config.toml
rope_base = 10000.0
qk_norm = false
bias = "none"
init_std_qkv = 0.0309
lr = 0.00429
beta1 = 0.95
warmup_steps = 200
Each number is 128 + 24 x the weight over its row's rms, rounded and kept within 0 to 255. Layers, rows and columns count from 0. The size above them is the row's rms in percent of the matrix's.

# layer 4 attention key, 64x160, rms 0.106, rows 57-63, columns 0-79
size [100  99  94  97 106 103 109]
[[135 115 132  94 133 127 122 129 113 168 100 108 149 186 115 141 131 144 138 153 128 141 126 147 118 124 118 107 111 122 116 104 145  98  95 147 133 151 113  92 115 113  56 132 132 119 124 149 114 119 107 123 130 140 110 121 171 181 127 140 144 153 145 148 113 148 149 100  96 152 146 123 112 116 148 167 125 138 160 157]
 [ 93  83 116 120 226 140 103 136 123 153 139 144 141 127  62 149 201 162  61 143 118 141 143 135 186 115 151 119 140 154 110 148 119 110 105 152 106 147 113 127 129 126 120 140 160 137 124  92 112 107 101  98 134 158 160 121 137 105 115 157 120 124 108 118 102 139 131  93 160 155 170 131 137 162  94 131 158 134 107 127]
 [146 162 110 121 152  80  96 127 148 105 123  99 121 140 104 128 145 120 110 156 143 170 130  93 108 142 134 134 108 103 121 107  96 118 132 160 138 118 148 131 136 114 148 138 146 157 117 117 156 132  98  95 110 112  98 126 134 127 116 131  60 124 154 143  98 139 112 155  91 149 121 143 123  79 155 128 130 140 134 128]
 [143 132 159 167 143 163 158 130 137 129 136 156 127  92  94  97  78 122 161 141 131 147 154  88 123 147 157 140 117 143 133 118 204 132 124 154 166 127 134 154 139 146 136 101 105 131 116 145 104 145 137 126 129 154  92 119 130 151 138 128 118 150 149  90 139 128 128 168 112 102 140 127 105 103 115 106 131 111 139 138]
 [ 68  91 136 123 113 124  96 131 137 120 165 180 111 171 114 145  94 103  89 187 113 127 135 133  98 132 146 138 157 143 124 125 137 119 126 153 121 146 121 102 137  85  95 120 125 114 125 120 128 137 120  73 154 142 130 106 127 163  97 131 142  85 100  90 162 118 161  90 127 139 136 109  85 139 138 159 117 138 138 102]
 [124 108 124 129 160 145 121 151 141 119 171 105 157 125 142 122  92 106 144 117 109 124 136 112 122 150 129 113 117 154 125 129 111 138  87  90 109 122 127 147 148  98 149 125 144 152 148 126 137 151 108 120 106 151 160 137 125 115 140 129 114 125 151  49 115  86 135 173 101 152 148 123 108 158 151 153  51 157  99 138]
 [ 84 149 181 147 180 117 130 135 141 147 159 107 128 164 179 140 118 123 140 104 132  63  91 113 115 127 133 110 135 108 153 132  93 161 131 168 119 117 124 119 110 113 161 119 140 107 139 150 130 110 106 124 122 136  96 138 144 156 165  94 150 130 139 139 123 105 142 156 137 103  83 104 143 119 159 116 126 122 115 147]]
# layer 4 attention query, 128x160, rms 0.111, rows 58-63,122-127, columns 0-79
size [ 95  93  92  95  98  98  93 105 105 105 105 102]
[[111  97  97 141 144 137 114 117 141 123 147 146 147 156 141 150 154  98 113 109 112 122 167 102 151 110 134 109 151  94 130 147 152 129  94 132  94 121 159 147  87  89 132  85 123 141 114 116 121 128 138 139  76 114 143 155 109 119 146 140 150 116 106  82 148 140 101 136 148 111  97 133 103 148 134 139 108 168  75 140]
 [ 99 161 150 142  76 163 124 159 178 118 122 139 115 122 196 117 120 123 129  98  91 137 155 101 103 126 176 108 129 108 127 118 146 132 149 107 136 155 147 142 153 138  78 118 110 127 148  82 106 127 134 137 146 142 140 111 134 157 112 129 176 158 136 122 118 121 118 134 105 147 160 140 136 154  89  91 154 144 172 122]
 [ 98 129 132 103 123 138 133 177 131 107 117 172 147 119 125 149 127 138 159 120 126 110 139 153  91 109 102 124 144 109 155 174  99 112 117  99 139 143 138 132 116 133  94 181 102 143  91 163 148 124 122 116 101  85 104 157  95  98 136 122 115 162 126 142 144 106 156  99 158 123 131 119 117 103 159 154 148 111 110 154]
 [186 153 114 167 108 114 138 138 167  96  93 132  82 122 137 160 139  96 137 123 105  94  89 153 186 122 143 130  93 114 149 154 188 120 133 121 135 151 164 114 146 117 103 138 128 113 116 140 138 155 103 168 121 154 159 106 118 149 104 112 129 111  85  75 123 121 102 121 130 139 181 137 113 118 122 114 116 121  86 103]
 [120  95 109 123  94 174  91 108 133 124 138  69 145 130  99 132 131 113 128 159  85 114 135 127 138  90 138 139 142 115 141  98 183 122 140 152 125 139 142 157 140 144 101 151 151 143 121 139 136 116 104 134 112 166 148 151  92  94 137 142  67 124  87 164 131 109 132  99  86 104 103 168 107 122 130 121 109 206 147 113]
 [144 116 153 136 119 142 142  97 107 129 150 125 143 121 127 139 156 169 118 156 135  71 161 178 165 154 121 139 130 119 133 163  98  99 156  91 115 152 151 132  92  97 106 113 130 153 103 132 153 116 117 139 112 113 121 150 160 115 144 111 200 139  91 126  83 128 121 116 127 176 155 127 139 102 121 156 111  84 113 133]
 [120 102 131 150 131 119 151 111 138 119 148 113 142 164 151 134  81 105 152 178 124 144 137 200 163 105 116 103 129 132 146 152 110 139 159 130 170 135 180 168 131 152 127 117 107 136  67 136 139 123 142 150 171 148 114 157 154 108 161 148 158 158 119  99 114 151 104 120  93 139 178 137  74 156 112 146 111 150 125 154]
 [136  96 132 122 125 174 114 109 129 136 169  98 129 110 116 118 127 112 115 146 122 117  94 128 136 143 134 109  94 139  98  82 143 134 157 132 150 103 124 137 111 132 180 106 121 107 172 114 125 139 153 101 117 152 133  82 181 113  79 129 142 129  88 127 146 114 130 115 130 111 110 116  96 125 138 173 112  99 166 149]
 [128 150 141 134 143 118 128 146 142 138 128 126 142 114 142 132 115 102 105 108 165  95 186  73 162 106 109 101  92 110 120  96 162 128 137 132 119 102 153 117 100 131 135 142 117 122 149 163 161 100  96 128 118 108 116 130  87 151 147 137 121 147 181 178 144 103 140 100 135  82 115 121 167  98 113 162 127  85 143 115]
 [178 101 123 129  92 129 165 138 141  85 140 152 112 178 161 111 117 129 142 150 104 101 108 150 156 109 135 149 133 136 139 128 161 147 130 147 110 104  92 100  67 121 137 111 158 133  86 127 120 105 132  97 117 150 154 135 137 112 141  97 140 151 135 128  85 136 130 139 114 104 128 128 120 145 145 160 170 100  91 141]
 [120 139 130 134 107 134 104  85 133 118 141 110 145  96 133 140 109 150 152 110 133 120 123 110 140 133 143 106 170 114 112 100 155 137 143 136 147 168 130 116 121 114 115  92 136 119 112 115 107  97  90 161 137 156 165 116 126 155 139 140 129 169 134 143 121 113 128 119  72 139 146 154 154 111 158 113 103 127 125 132]
 [144 133 106 121 127 151 112 124 147 107  83  45 112 118 146 125 167 136 111 140 131 171 167 129 133 124  68  88 146 182 159 150  88 144 125 103 171 142 165 126 129 107  94 126 119 120 172 138 124 134 144 138 115 154 144 136 141 132 138 103 103 144 149 108  99 112 132 103 149 158 129 132 111 135 189  95 134 147 112 166]]
# layer 4 attention value, 64x160, rms 0.117, rows 0-21, columns 0-79
size [ 97  95 102  99 103  98  99 110 104 100 105 108  99 104  94  98 107 100  99 102  97  94]
[[137 178 158 131 137 108 127 149 144 141  96 156 103 129 109 123 108 147 120 112 143 109 123  82 148 127  67 144 146 140 110 134 149 126 132 140 202 136 127 111 109  95 132 133 108 140 127 132 127 111 124 124 142  90 116 174 115 140 139 115 171 158 114 116 112  66  92 146 116 109 130 129 121 135 136 146 116 158 117 116]
 [154 146 138 141 135 174 113 120 137  91 140 133  90 108 172 144 133  98 138  85 136  95 127 167 103  93 196 118 117 122 115 143 156 134 155 148 139 167 131 110 174 136 123 138 119 140 100 102 152 117  81 110 147 111 149 118 127 101 120 101 122 131 136 138 145 122 134 124 146  72 134 115 134 139 117 141 179 148  82 116]
 [109 118 114 118 160 149 139 138 155  91 120 112 106 110 136 129 138 162 182 144  85  81 114  80 118 123 130 116 114 131 122 121 129 173 172 151 161 177 132  97 110 184  79 119 143 143 116 143  89  89 135 100 108 160  94 118 111  96 135 139 128 123 101 121 162 119 126  93 124 163 112 134 148 146 169 104 171 140 133 160]
 [127 134 121 137 141 137 126 181  96 159 154 132 116 150  94 186 104 155 156 151 149 113 127 141 143 107 125  92 129 174 119 146 129 106 136  97 131 129 148 138  96  80 161 118 140 145 191 106  87  81 105 132 150 143 142 114 150  81 126 135 125 114 142 115 119  95 129 123  95 118 149 148 165 122 170 113 116 150 161 113]
 [173 110 121 112 158 153 125 121 121 140 128  95 116 138 123  91 160  89 125 124  85 144 106 115  98 167 141 128 144 134 133 123 142 112 139 122 122 135  84 178 128 121  61 113 177 156 118 112 138 115 107  80 112 131 133 137 122 143  98 111 115 119 124 106 129  86  59 132 147 123 127 168 166 160 108 180 161 109 138 124]
 [159 123 114 165 162 121 132 149 134  73 153 111 131  98  94 129 121  97 142  97 129 133 112 119 133 159 161 179 115 132 107 120 117 113 137 124 167 148 148 119 137 127 147 171 152 100  76  85 141 146 106 127 149 146 180 120 120 123 104 152 138 175 138 123 101  89  93 156 113 150 120 123 122 112  95 138 156 102 163 107]
 [160 144 147 129 144 132 110 107 144 156 157 133 114 113 116 143 124 144 166  94 109 126 101 146 110 147 133 147 119 111 122 144 114  94 130 140 111 138 159 128 193 106 134 152 103 151 136 120 108 121 117 132 110 110  87 142 129 119 103 136 131 147 110  82 139 121 120 116 162 171 108 150 125 173  97 102 130 130 138 151]
 [126 124 161 112 130 115 141 152 114 156 105 124 107 134 127 134 111 145  95 132 125 148 129 125  93 130  82 115 115 146 118 152 169 142 142 121 117 108 127 131 135 146  98 118 142 130 145 116 149 132 117 146 148 113 154 133 168 124 130 142 152 160 123 131 176 181  89 139 144 141  96 229 146 137  90 148 176 134 115 106]
 [138 120 107 126 105 172 133 175 126 116  89 121 124  98 148 138 148 133 128 124 109 128 131  89 154 164 116 109 135 154 136 105 134 161  96 147 150  90 107  90 139  77 103 119 132 144  76 104 169 141 155 131 127 128 104 171 136 183 153 111 122  99  69 152 161 144 137 148 133 130 133 125 173  85 133 125 125 139 115 152]
 [ 99 154 147 131 138  90 106 126 157 118 150 147 151 117 161  93 112 134 113 158 165  94 133 107 114 158 111 115 138 142 109 138 107 155 156 132 144 121 150 156 109 104 112 151 144 168 102 113 173 122  96 123 112 117 164 118 161 171 114 141 102  70 152 154 112 145 119 160 108  86 100 147 118 144 151 192 154 129 109 164]
 [126 147 143 132 134  89 115  89 143 117 140 123 123 115 153 103 124 105 112 125 112 161 151 135 149 128 121 127  60 104  90 136 142 142 126 132 101 126 139 102 149  86 169 148 147 141 137 158 115 150 142 109  77 127 157 190 143 136  83 138 120 154 142 130 120 108  91 159 116 152 112 127 120 124 148 127  92 160 146 151]
 [159 151 124 149 108 136 139 133 108 123 121 107 152 133 153 146 123 149  99 135 161 120 134 109 126  97 180 121 128  87 105 129 167 125 113 123 114 137 161 127  90 120 130 101 168 122 118 137  88  81 131 140 153 122 116 124 135 127 106  94  99 149 123 130 121 116 152 119 150 151 149 148 100 112 108 205 126 201 149 143]
 [110 183 133 161 148 143 149 132  59 117  85 141 121 149 138  95 121 104 106 117 151  98 153 151  92 124 107 163 110 149 153 151 134  92 144 121 128 139 151 146 103 127 132 119  96 116 143 127  95 152 138 128 117 151 168 101 138 133 126 136 182 124 163 121 121 147 150 137 101 126 152 100 102 140  99 109 128 123 109 114]
 [140 115  62 140 129 144 139 122 163 127 140 138 104 114 128  96 147 147 146 139 147 156 206 124 101 151 118 121 115 120  93  93 149 115 119 117  87 147 162 113 120 124 173 109 143 132 102 123 104 105 123 156 176 108 136 134 147  93 119 149 140 153 113 123 107 112 159 115 118 113 176 127 123 156 157 124 149 154 100 127]
 [161 138 159 110 121 141 120 102  98 132 118 152 112  99 115 136 114 114 156 128  96 128 114 137 151 109 123 148 149 151 107 149  94 143 147 118 120 121 101 123 108 116 110 178  99 140 174 155 133 127 159  89 135 163 107 132 126 121 141 133 134 118 123 133 121 116  83  69 196 181 134 131  94 142 124 133 112 172 152 138]
 [135 155 171 133 144 126 101 152 107  91 143 122 167 131 111 124 128 124 102 169 162 111 126 147 157 147 121 133 147 143 152 115  97 122 116 113 154 107 132 116 126  50 125  93 134 147 143 119  91 101 103 141 127 103 165 115 104 133 145 131  99 109 122 126 157 122 120 142 119 115 111 135  98 104 181 117  95 138 155 190]
 [139 168  85 115 140 158 143  97 165 150 111  84 125 101  85 119 102 132 116 123 144  97 116 129 126 139  94 135 129 166 156 145 118 157 122 143 130 148 152 134  85 149 144 189 106 112 135 112 127 166 161 155 111 181 113 122  84  98 169 128 120 136 189 154 117 120 138 129 127 113 100 120 153 124 124 101 132 128 119 118]
 [119 127 154 167 127 127 161 156 165 176 166 114  99 120 122  75 112 113 150 108 108  72 124 165 118 120  91 117 106 117 142 149  82 146 156  89  72 138 127 134 168 176 123 115 115 142 162 110 103 112 132 145 115 159 122 120 150 115 121 127  98 134 131 101 120 136 106 175 153 139 113 114 112 145 145 157 116 117 105 122]
 [152 121 127 170 129 106 128 130 128 114 145 136  67 117 141 120 173  94 168 123 157 126 164 117 121 169  93 127 142 141  97 124 123 156 123 147 119  97 119 126 106 116 114 129 154 159 139  86 132 155 132  93 144 121 151 191 140 100 132 108 131 114 158 130 105 134 110 121  83 131 166 177  84 120 161 108 129 103 115 142]
 [147 108 102  94 101 139 109 164 135 155 132 128 124 148 171 142 110 129  81 140 103  93 140 127  73  86  96 120 127 129 106 131 109 124 132 160 106 143 151 112 140  60 177 112 115 111 107 141 107 157 122  98 100 117 112 142 104 147 110 140 127 107 159 147 117 120 179 107  98 156 147 142 132 103  91 114 134 158  76 115]
 [ 91 152 174 118 129  69 123 174 128 142 128 120 150 130  84  96 157 127 114 113 151 127 127 116 140 164 129 123 155 161 150 127  80 117 105 101  89 148 163 111 171  84  96 120 135 129 138 141 120 157 124 150 112 138 157 120 107 125 119 103 100 134 125 115 108 133 136 108 137 112 135 107 126 156 126 135 110 149 126 126]
 [162 176 179 129 129 160 138 129 120  72 150 161 161 116 120 127 114 135 151 104 102 142 142  90 100 132 117 119  94 133  97 113 144 137 139 123 161 150  95 128 122 103  58 148  95 123 154 100 118 115  87 144 148  99 137 131 126 166 100 137 121 177 123 148 117 106  93 156 104 148 111 114 150 133  76 144 137 109 129 190]]
# layer 4 attention output (transposed), 128x160, rms 0.119, rows 0-21,64-85, columns 0-79
size [ 97 107 102 101 107  95  94  98 101 101 100  98 101  96  94  97 107 102 112  94 102 102  99  87 101 102  93 108  96 109  98  98 101 111  97  98 100 102  99 101  97 117  95  94]
[[134 133  64 123 178 118 128  58 164 159 163 116 114 125 139 116 163 118 107 119 147 144 103 137 163 132 122 188 136 104 134 124  94 144 103 109 126 159 144 122 112 102 140 117 100 139 116 137 106 150  97  90 138 173 135 124 113 138 164 145 137 108 157 105 138 111 111 145 105 145 114 121 124 112 110  99 109 103 128 144]
 [108 138 121  94 118 135 107  97 139 104 156 136 148 160 102 146 150 138 152 114 107 105 126 127 126 110 148 114 167  99 139 118 100  97  94 122 181 117 106 114 113 117  96 124 115 114 167 144 144 106 152 132 158 135 104 195 134 116 111 112  95 131 134 154 125 163 136 140 185 118 114  94 116 136 169  90 138  94 112 165]
 [117 112 152  96 118 123 119 141 101 164 115 120  88 144 147 139 165 147 131  97 123 182 147 146 141 114 153 121 119 140 133 111 161  83 122 155 143 131 156 124 122 129 163 140 148 145 188  72 156 157 175 126 174 127 155 123 129 112 120 113  77 107 140 129 131 138 149 138 158 137 117 139 121 143  83 128  82 139  92 117]
 [153 140 145 149 125 110 150 128 125 125 154  91 162 117 156 156 125 168 136 109 101 136 109  90  87 125 146 129 139 116 141 134 125 162 127  87 110 140 118 131 121 108 111 131 143 124 114 132 126 146 129 119 144 112  94  96  87 154 168 152  79 110 144 154 119 129 111 116 156 110 135 124 144 130 145  95  88 136 142 153]
 [100 159 147 109 118 117 117 126 151 120 112 127  97 125 134 120 100  88  83 120 132 131 127  96 102  84 117 116  95 127 162 141 108  91 102 114 146 105 122 134  98 143 117 106 146 125 134 105 129 143 129 114  99 126 101 147 108 158 109 160  74 119 177 141 118 197 150  67 149 145 125 132 204  91  87 169 130 147 107 132]
 [172 132 125  93 155 161 150 102 108 113  85 125 117 148 107 103 116 128 123 131 187  84 127 119 120 126 142 124 114 121 138 123  97 156 129 107 141 131 115 179 141 143 124 161 109 177 180 114 142 138 107 120 130 120 154 162 115 126 160 143 121  99 160 132 133 116  95 124 182 125 128 129  96 150 133  94 127 159 132 138]
 [111 116 123 104 111 148 147 107 127 188 144 136 128 104 109 129 135 163 122 121 133 122 102  95 161 148 131 151 114 149 122  87 137  85 150  72 114 149 133  94  84  83 116 144 147 159 112 117 158 153 125 108 151 145  94 178 126 146 166 116 120 143 118 125 190 111 192  95 107 133  94 106 124 160 138 108 139 131 114 138]
 [158 118 131 165  97 144  73 140 125 113 154 124  98 154 136 118 137 108 131 160 133 104  92 101 139 143 125 141 128 133 159 119 133 164 125 137 187 123 153 167 141 133 116 167 131 142 119 121 196 170  79 108 115 138  92 118 118 173 131 119 108 139 103 140 109 111 102 112  98 130 136 120 128  87 136 102  92 149 115 148]
 [142 135 137 132 143 117 133  98 122 101 136 108 141  90 121 143 148 148  87 113 137 124 162 152 142 143 128 105 134 114 136 130 120 168 125 135  99  97 135 103 127 103 121  94 133  94  93 138 109 112 120 123 122 112 114 125  91  89 149 131 131  99 134 118 147 158 110 106  93 100 144 122 127 132 140 146  63 115 143 109]
 [100 138 138 159 126 104 159 126  71  96 141 105 117 110 146 139 116 139 118 123 130 155 129 136 100 104 135 105 102  98 115 142 104  98 119 148 125 109  93 112 119 165 141 155 109  89 111 150 103 110 147 119  88  89 138 165 125 128 119 119 125 137 180 104 133 146 116  97 114 117  99 152 114 128 111 162 119 158 105  76]
 [155 145 106  93 139 105 129 109 133 128 175 154 148 125 128  83 174 153  50 120 133 151 107 107 155 131 123 111 146 107 106 105 143 124 115 126 116 123 104 181  88 141  98 116 128 102 155 146 142 134 117 150 126 146 112 122 150 127 140  89 121  83 121 118 105 123 132 142 154 170 108 119 122 161 108  92 136  98 138 113]
 [ 59 148 157 163 110 116 122 105 132 155 139 145 133 141 148  99 162 129 114 139 121 129 113 156 155 118 140 165 162  73 141 115 154 105 131 164 115 119 179 144 159 121  94 151  81 130 114  85 136 138 122 152 168 124 119 138 144 133 109 129 138 153 125 153  99 155 151 145  90  68 127 127 112 158 136 131 156 110 113  85]
 [120 137  96 134 168 123 106 150 139 113 131 110  56 137 138 115 115 138 122 121 132 106 121 106 149 144  89 107 144 154 122  99 119 111 160  90 169 133  79 139 111 105 134 127 122 156 132 146 109 137 141 174 143 122 143 141  79 151 138 133 131 173 146 134 137 132 147 120 156  78 138 111  99 109 105 141 153 134  98 135]
 [130 108 138  93 165 101 131 101 118 128 104 203 149 149 126  88 144 103 113 131 120 116 148 143 110 120 168 150 166 105 144  97 135 110 134 118 120 168 123 136 125 142 172 157  94 107  91 111 143 102 151 131 113 156 192 114 151 122 122 130 157 137 135  84 129  97 131 110 168 101 131 105 117 113 146 116 127 109 129 131]
 [107 133 146 142 113 184 129 121 125 117 143 138 141 120 121 129 121 137 169 182 124  86  77  88 116 154 118 174 117 129 142 133 159 135 102 116 164 114 132 145 140 136 136 110 141 132 111  91 103 117  89 121 107 117  74 121 145 120 153 118 113 150 147 148  98  95 154 114  81 152 104 105 133 152 130 176 108  99 167 104]
 [151 148 131 124 164 120 104 163 128  70 108 107  84 187 157 134  95 164 159 114 148 149 125 149 180 132 140 164  91 107 123 165 112  89 106 112 109 102  88 124 161 125 134 167 182 153 110 164 121 142  96 146 127 112  96  78 129 108 149 100 120 151  99 138 114 152 156  97 129 150 175 114 118 145 104 135 118 133 111 153]
 [157 122  89 138 164 170 129 138 116  97 105  84 153  98 141 170 123 126 102 116  58 130 140 114 111 107 129 146 156 133 112 177 155 124 113 161 133 183 107 130 142 162 144 107 145 120  88 120  83 138  83 106  76 131 175 131 103 138 121 102 142 154  99 146 132 122 140 130 134 119 142 106 114 119 140 125 142 136  71  72]
 [125 147 131 147 150 161 135 125 142 133  94 121 145 143 127 146 156  90 152 134 101 190 153  88 123 145 140 153 110 115 136  95  88 147 117 136 150 110 135 172 124  89 110 147 126 127 143  96  99 123 115 120 124 126 148 179 129  93 121 151 146 158 140 121 100 137 124 115 139 124  78  95 129 147 116 147  93 128 104 152]
 [117 143 146 142 128 120 102 130 113 115  90  98  93  86 138 106 178 127 180 120 112  91 118  99 131 106 124 130 110 135 107 143  70 162 103 122 146  99 133 166 112 198 127 139 102  70  97  96 100 151 145 115  96 132 137 115 166 106  93 151 106 136 136 122 136 126 111 114  59 131 128 131  83  80  90 102 116 153 140 180]
 [ 53 157 154 130 104  92 119 110 119 128 153 128 133 107 117 177 110 120 147 103 106 127 116 141 150 168 108  79 146 135 165 133 165 125 127 112 104 150 115  94 163 126  77 104 104 124 101  57  81 131 108 143 112 150  91 118 133 158 161 123 127 136  92  89 157  99 140 162  85 130 128 128 100 124 171 123 148 140 129 183]
 [138 107 100 124 109  96 136 175 155 136 131  72 105 123 139 139 166 133  94 128 189 153 143 108 169 142 113 134 155 111 137 135 135 116 133 151 129 143 145 116 111 136 128 124 133 121 118 122 119 113 119 129 129 137  79 115  97 116 146 131 142 154 122 109 196 112 123 141 171 130 101 147 109 110 102 129 129 104 144 133]
 [112 158 112 161 163 135 132 120 105 105 120 133  95  71 116  95 132 122 129 120 142 118 106 134  95 172 128 120 121  49 111 158 118 136 126 140 113  99 116 133 108 150 162 129 154 115 127 165 123 164 137 139 128 125 107 109 117  98 130 112 146 186  96 108 116 155 145 148  81 143 128 105 178 131 139 118 113 100 115 163]
 [138 147 167 143 149 133 170 159  92  91 114 134 132 147 123 157  76 134 128 123 122 148 147 175 121 141 124 129 113 124 101 114 151 120 181 147 146 146 113 117 150 104  84 133 118 123 171 121 124 123 145 139 152 136 179 102 114 147 138 100 136 114  90 138 122 129 126 169 173 134 117 147 120 182  89 129 118 138 135 132]
 [139 143 120 120 162 118 128 146 131 135 163 122 161  87 127 125 104 123  68 131 113 174 140 132  98 115  80 116 128 152 125 131 127 144 126  98 130 123 152 105 114 158 101 132 153 133 125 121 125 108 113 169  85 112 142  98 119 132 119 157 136 125 101 125 158 130 112 165 153 147 146 135 121 126 137 151 131 114  90  91]
 [123 137  91 107 149 111 128 120 139 139 107 128 131 150  79 100  98 121 104 148  96  93 148 115 131 145 108 155 179 124 115 158 131 143 112 136 160 127  90 154 115  82 110 114 134 131 103 102  63 150 124 124 115 136 113  74 105 134 133  92 148 134  79 112 125 134 103 115  83 127 131 145 132 136 173  91 137 137 148 156]
 [102  85 125 149  68 152 101 151 125 156 142 115 141 144 126  94 143 115 111 130 186 122 135 135 150 183 128 133 142 155 125 116 137 125 161 162 111 138 142 122 115 126 139 104 154 152 151 137 106 125 134 132  83  86 179 140 146 152 122  97 117 146 112 127 150 106 176 126 159 103 108 127 132 170 117 128 132 123 149 115]
 [141 105  90 181 175 145 139 114 128 134 122 136 151  87 127 136 123 118 121 135  98 141 100 125 122 122 117 148 118 170  98  87 144 141 141 129 155 185 159 117 110  87 135 173 116 120 138  76 146 152 137 159 146 133 169 142 134 138 150 113 137 153 105 131 130  94 115 171  88 140 105 176  71 139 160 150 139 115 139 104]
 [115 142 153 128 146 125 145 124 130 111 113 136 115 132 127 135 150 134 160 148  82 153 129 151 172 149 101 157 123 143 128 136 149 124 139 146  79 156 151 118 123 127 148 128  98  95 113 121  99 142 106 129 139 141  95 125 109 158 148 117 162 137 117 127  89 126 108 175  71 129 157 101 111 153  85 215 136 111 105 143]
 [103 122 112 156  96 123 158 112 131 156 108 121 100 112  98 171 181 142 112 141 166 108 139 124 144 167 142 135 182 106 135 170 154 127 101 146 147 111 132 158 136  93 141 117  93 117 198 179 111  90 119 158 112 136 109 148 127 134 109  97  95 114 159 177 121 123 153 109  65 160 141 126 127 150  89 120  97 108 141 126]
 [126  98 122 119 127 146 148 139 158 131 116 136 121 121 131 158 111 102 114 149 105 162 130 120  87 149 149 140 111 159 102  99 135  88 136 147 134 148 131 102 110 112 119  89 145 106 104 123 141 157 126 186 165 138 116 183 144 136  98 101  99 114  83 133 169 150 145 150 110 137 129 114 158 101 123 127 176 113 150  81]
 [118  90 119 137  86 153 152 125 123 134  97 137  92 133 105 140 132 106  97 162 114 150 116 134 130 127 133 127 119 134 121 129 157 101 104 116 112 146 136 100 157 148 123 101 115 151 113  83  96 109 114 102 114 168 112 112 121 117  92 148 148 134  81 154 127 113 133 121 122 128  78 147 119 115 125 101 146  95 139 145]
 [140 139  94 155 142 116 145 149 110 165  92  62 151 161 126  90 137 158 114 120 141 111 163 119 142 151  95 169 108 130 137 151 139 123 116 131 140 103 154 120 168 137 127  89 134 131 101 128 145 178 116 140 164 162 123 139 123 133 132 108 160 118 140 148 148 115 146 107 171 107 131 125 143 130 128 123  88 112  93 146]
 [135 121 101 127 157 129 133 160 117 147 110  99  67 150 112 123 130  82 119 150 113 133  87 142 131 133 143 161  98 123 157 154 119 139 113 137 103 101 127 118 113 165 177 173 165 107 112 107 157 144 112 123 103 155 148 138 102 168 112 120 152 161 151 110 134 122 132 119 150 121  80 172 111 102 135 147 142 185 118 168]
 [129 102 130 142 124 118 120 163 126 127 141  85 138 133  99  82 106 115 110 134 143  98 126 113 134 166 141  83 130 140 155  85 135 142 137 142  93 176 163 139 112 118 134 117 169 142 126 106  88 104 128 115 126 128 158 114 156 113 150  72 104 110  84 132 105 156 126 111 189 141 109 162 109 110 137 147 106 159 133 125]
 [107 122 178 129 111  84 110 123 126 143 117 119 185 119 132 146 136 111 164 139 154 151 109 145 154 132 127 125 169 122 133 159 142 121 153 105  82  82 140 154 152 177 131 136 113  95 114 127 165 172  87 101  92 135 112 112 167 129 108 130 106 107 132 153 139 116 134 131 145 134 133 115 129 154 137 145  85  99 137 122]
 [142 130 133 163 114  77 107 118 129 119 130 141 130 130 137 135 144 118 146 104 182 155 141 158 142 138 140 100 139 110 142 136  74 119 107 120 118 127 188 127 135  96 144 115 147 108 123 154  89 151 138 142 145  83 174 144 147 134 101 147  89 136 147 119 171 100 151 145 198 132 135 132 135 115 141 136 147 115 125 122]
 [157  98 130 105 115 120  96 135 137 147 121 167 137 141 137 130 118 144 102 147 122 152 134 122 124 140 127  85 165 115 109 119  90 124 118 154  87 148 142 133 113 122 111 152 120 130 185 150 145 137 150 140 137 172 153 109 110 117  89 152 170 165 140 115 123 139 156 179 114 113 140 149 129 137 150 140 145 131 116 131]
 [ 98 131 104 156  82 119 146 146  94 152 161 105 132 119 147 162 147 138 138 135 149  83 137 144 131  97 104 111 143 119 117 117 149 170 164 173 161 174 157 108 109 109  80 110 116 126 124  97  89 125 137  88 155 103 129 137 150 109 119 136 136 112 164 122 102 119 143 141 145 128 104 157 107 125 124 126 126 113 132 135]
 [ 96 172 110 141  76  94 103 108 138 119 110 103 109 118 121 121 122 101 170 188 170 178 116 160 159 146 129 147 120 117  94 110  93 100 110  72 137 139  92 172 121  85 135 158 126  94 154 120 137 118 138 124 135 145  81 121 115 146 145 116  85 125 113 116 117  87 112 146 136 120 140 147 123 134  99  97 130 125  90 150]
 [134 105 162 115 114 110 103 102 101 109 144 100  69 136 147 121 137  96 179 155 186 141 109 140 115 100 106 158 128 126 135 129 106 135 149 160 119 101 111  99 129 128 125  93 119 139 133 145 154 168 136 150 148 117 107 101 134 127  92 170 114 105 112 129 130 154 122  95 100 161 152 143 137 137 129 110 162 109 160 140]
 [143 138 120 129 118 123 119 154  77 149 164 104 168 177 107 181 125 124 116 156 109 160 140 160 151 161  98  81 125 103 113 123 173 116 119 111 124 129 126 117 128 105 106 117 146 127 113 139 118 105 152 120 135 116 124 158 108 137 204 169 155 157  95 164  96 108 137 171 116 125 112 119 126 137 168 201 126 160  98 106]
 [152  93 127 146 125 144 131 130 118 132  73  88 143 158 108 132 128 160 138 128 150 171 134 133  84  98 118 179 140 108 104 101 129 145 129  81 127 139 125 139 119 135 148 135  96 111 169 157 160 121 133 115 110 135 123 106 114 107 118  99 115 123 118 120 116 120 132  94 162  96  91 128 158 107 120 160 117 102 143 105]
 [107 171 130 112 159 115 104 131 128 122 204 154  83 159 120 112 127 161 124  93 156 147 112 198 112 134 109 114 153 134 111 145 122  87 117 118 110 104 143  75 130 127 140 159 127 132 108 106 116 132 130 135 172 119 126 146 148 182 138 136 139 126 113 154 114 110 146 141 127 132 126 101 109 124 119 155 178 134 145 125]
 [144  93  93 107 107 144 107 117 168 115 157 153  94 141 117 129 134 148 111 161 115 139 110 128 138  89 123 124 185 146 139 118 132  96 136  87  84 153 123 143 119 171  71 162 103 135 128 110 129  99 152 135  92 133 130 161 133 159 110 124 157 123 146 178 130  53 133 110 128 116 128 102 121 145 114 105 109 132 141 131]]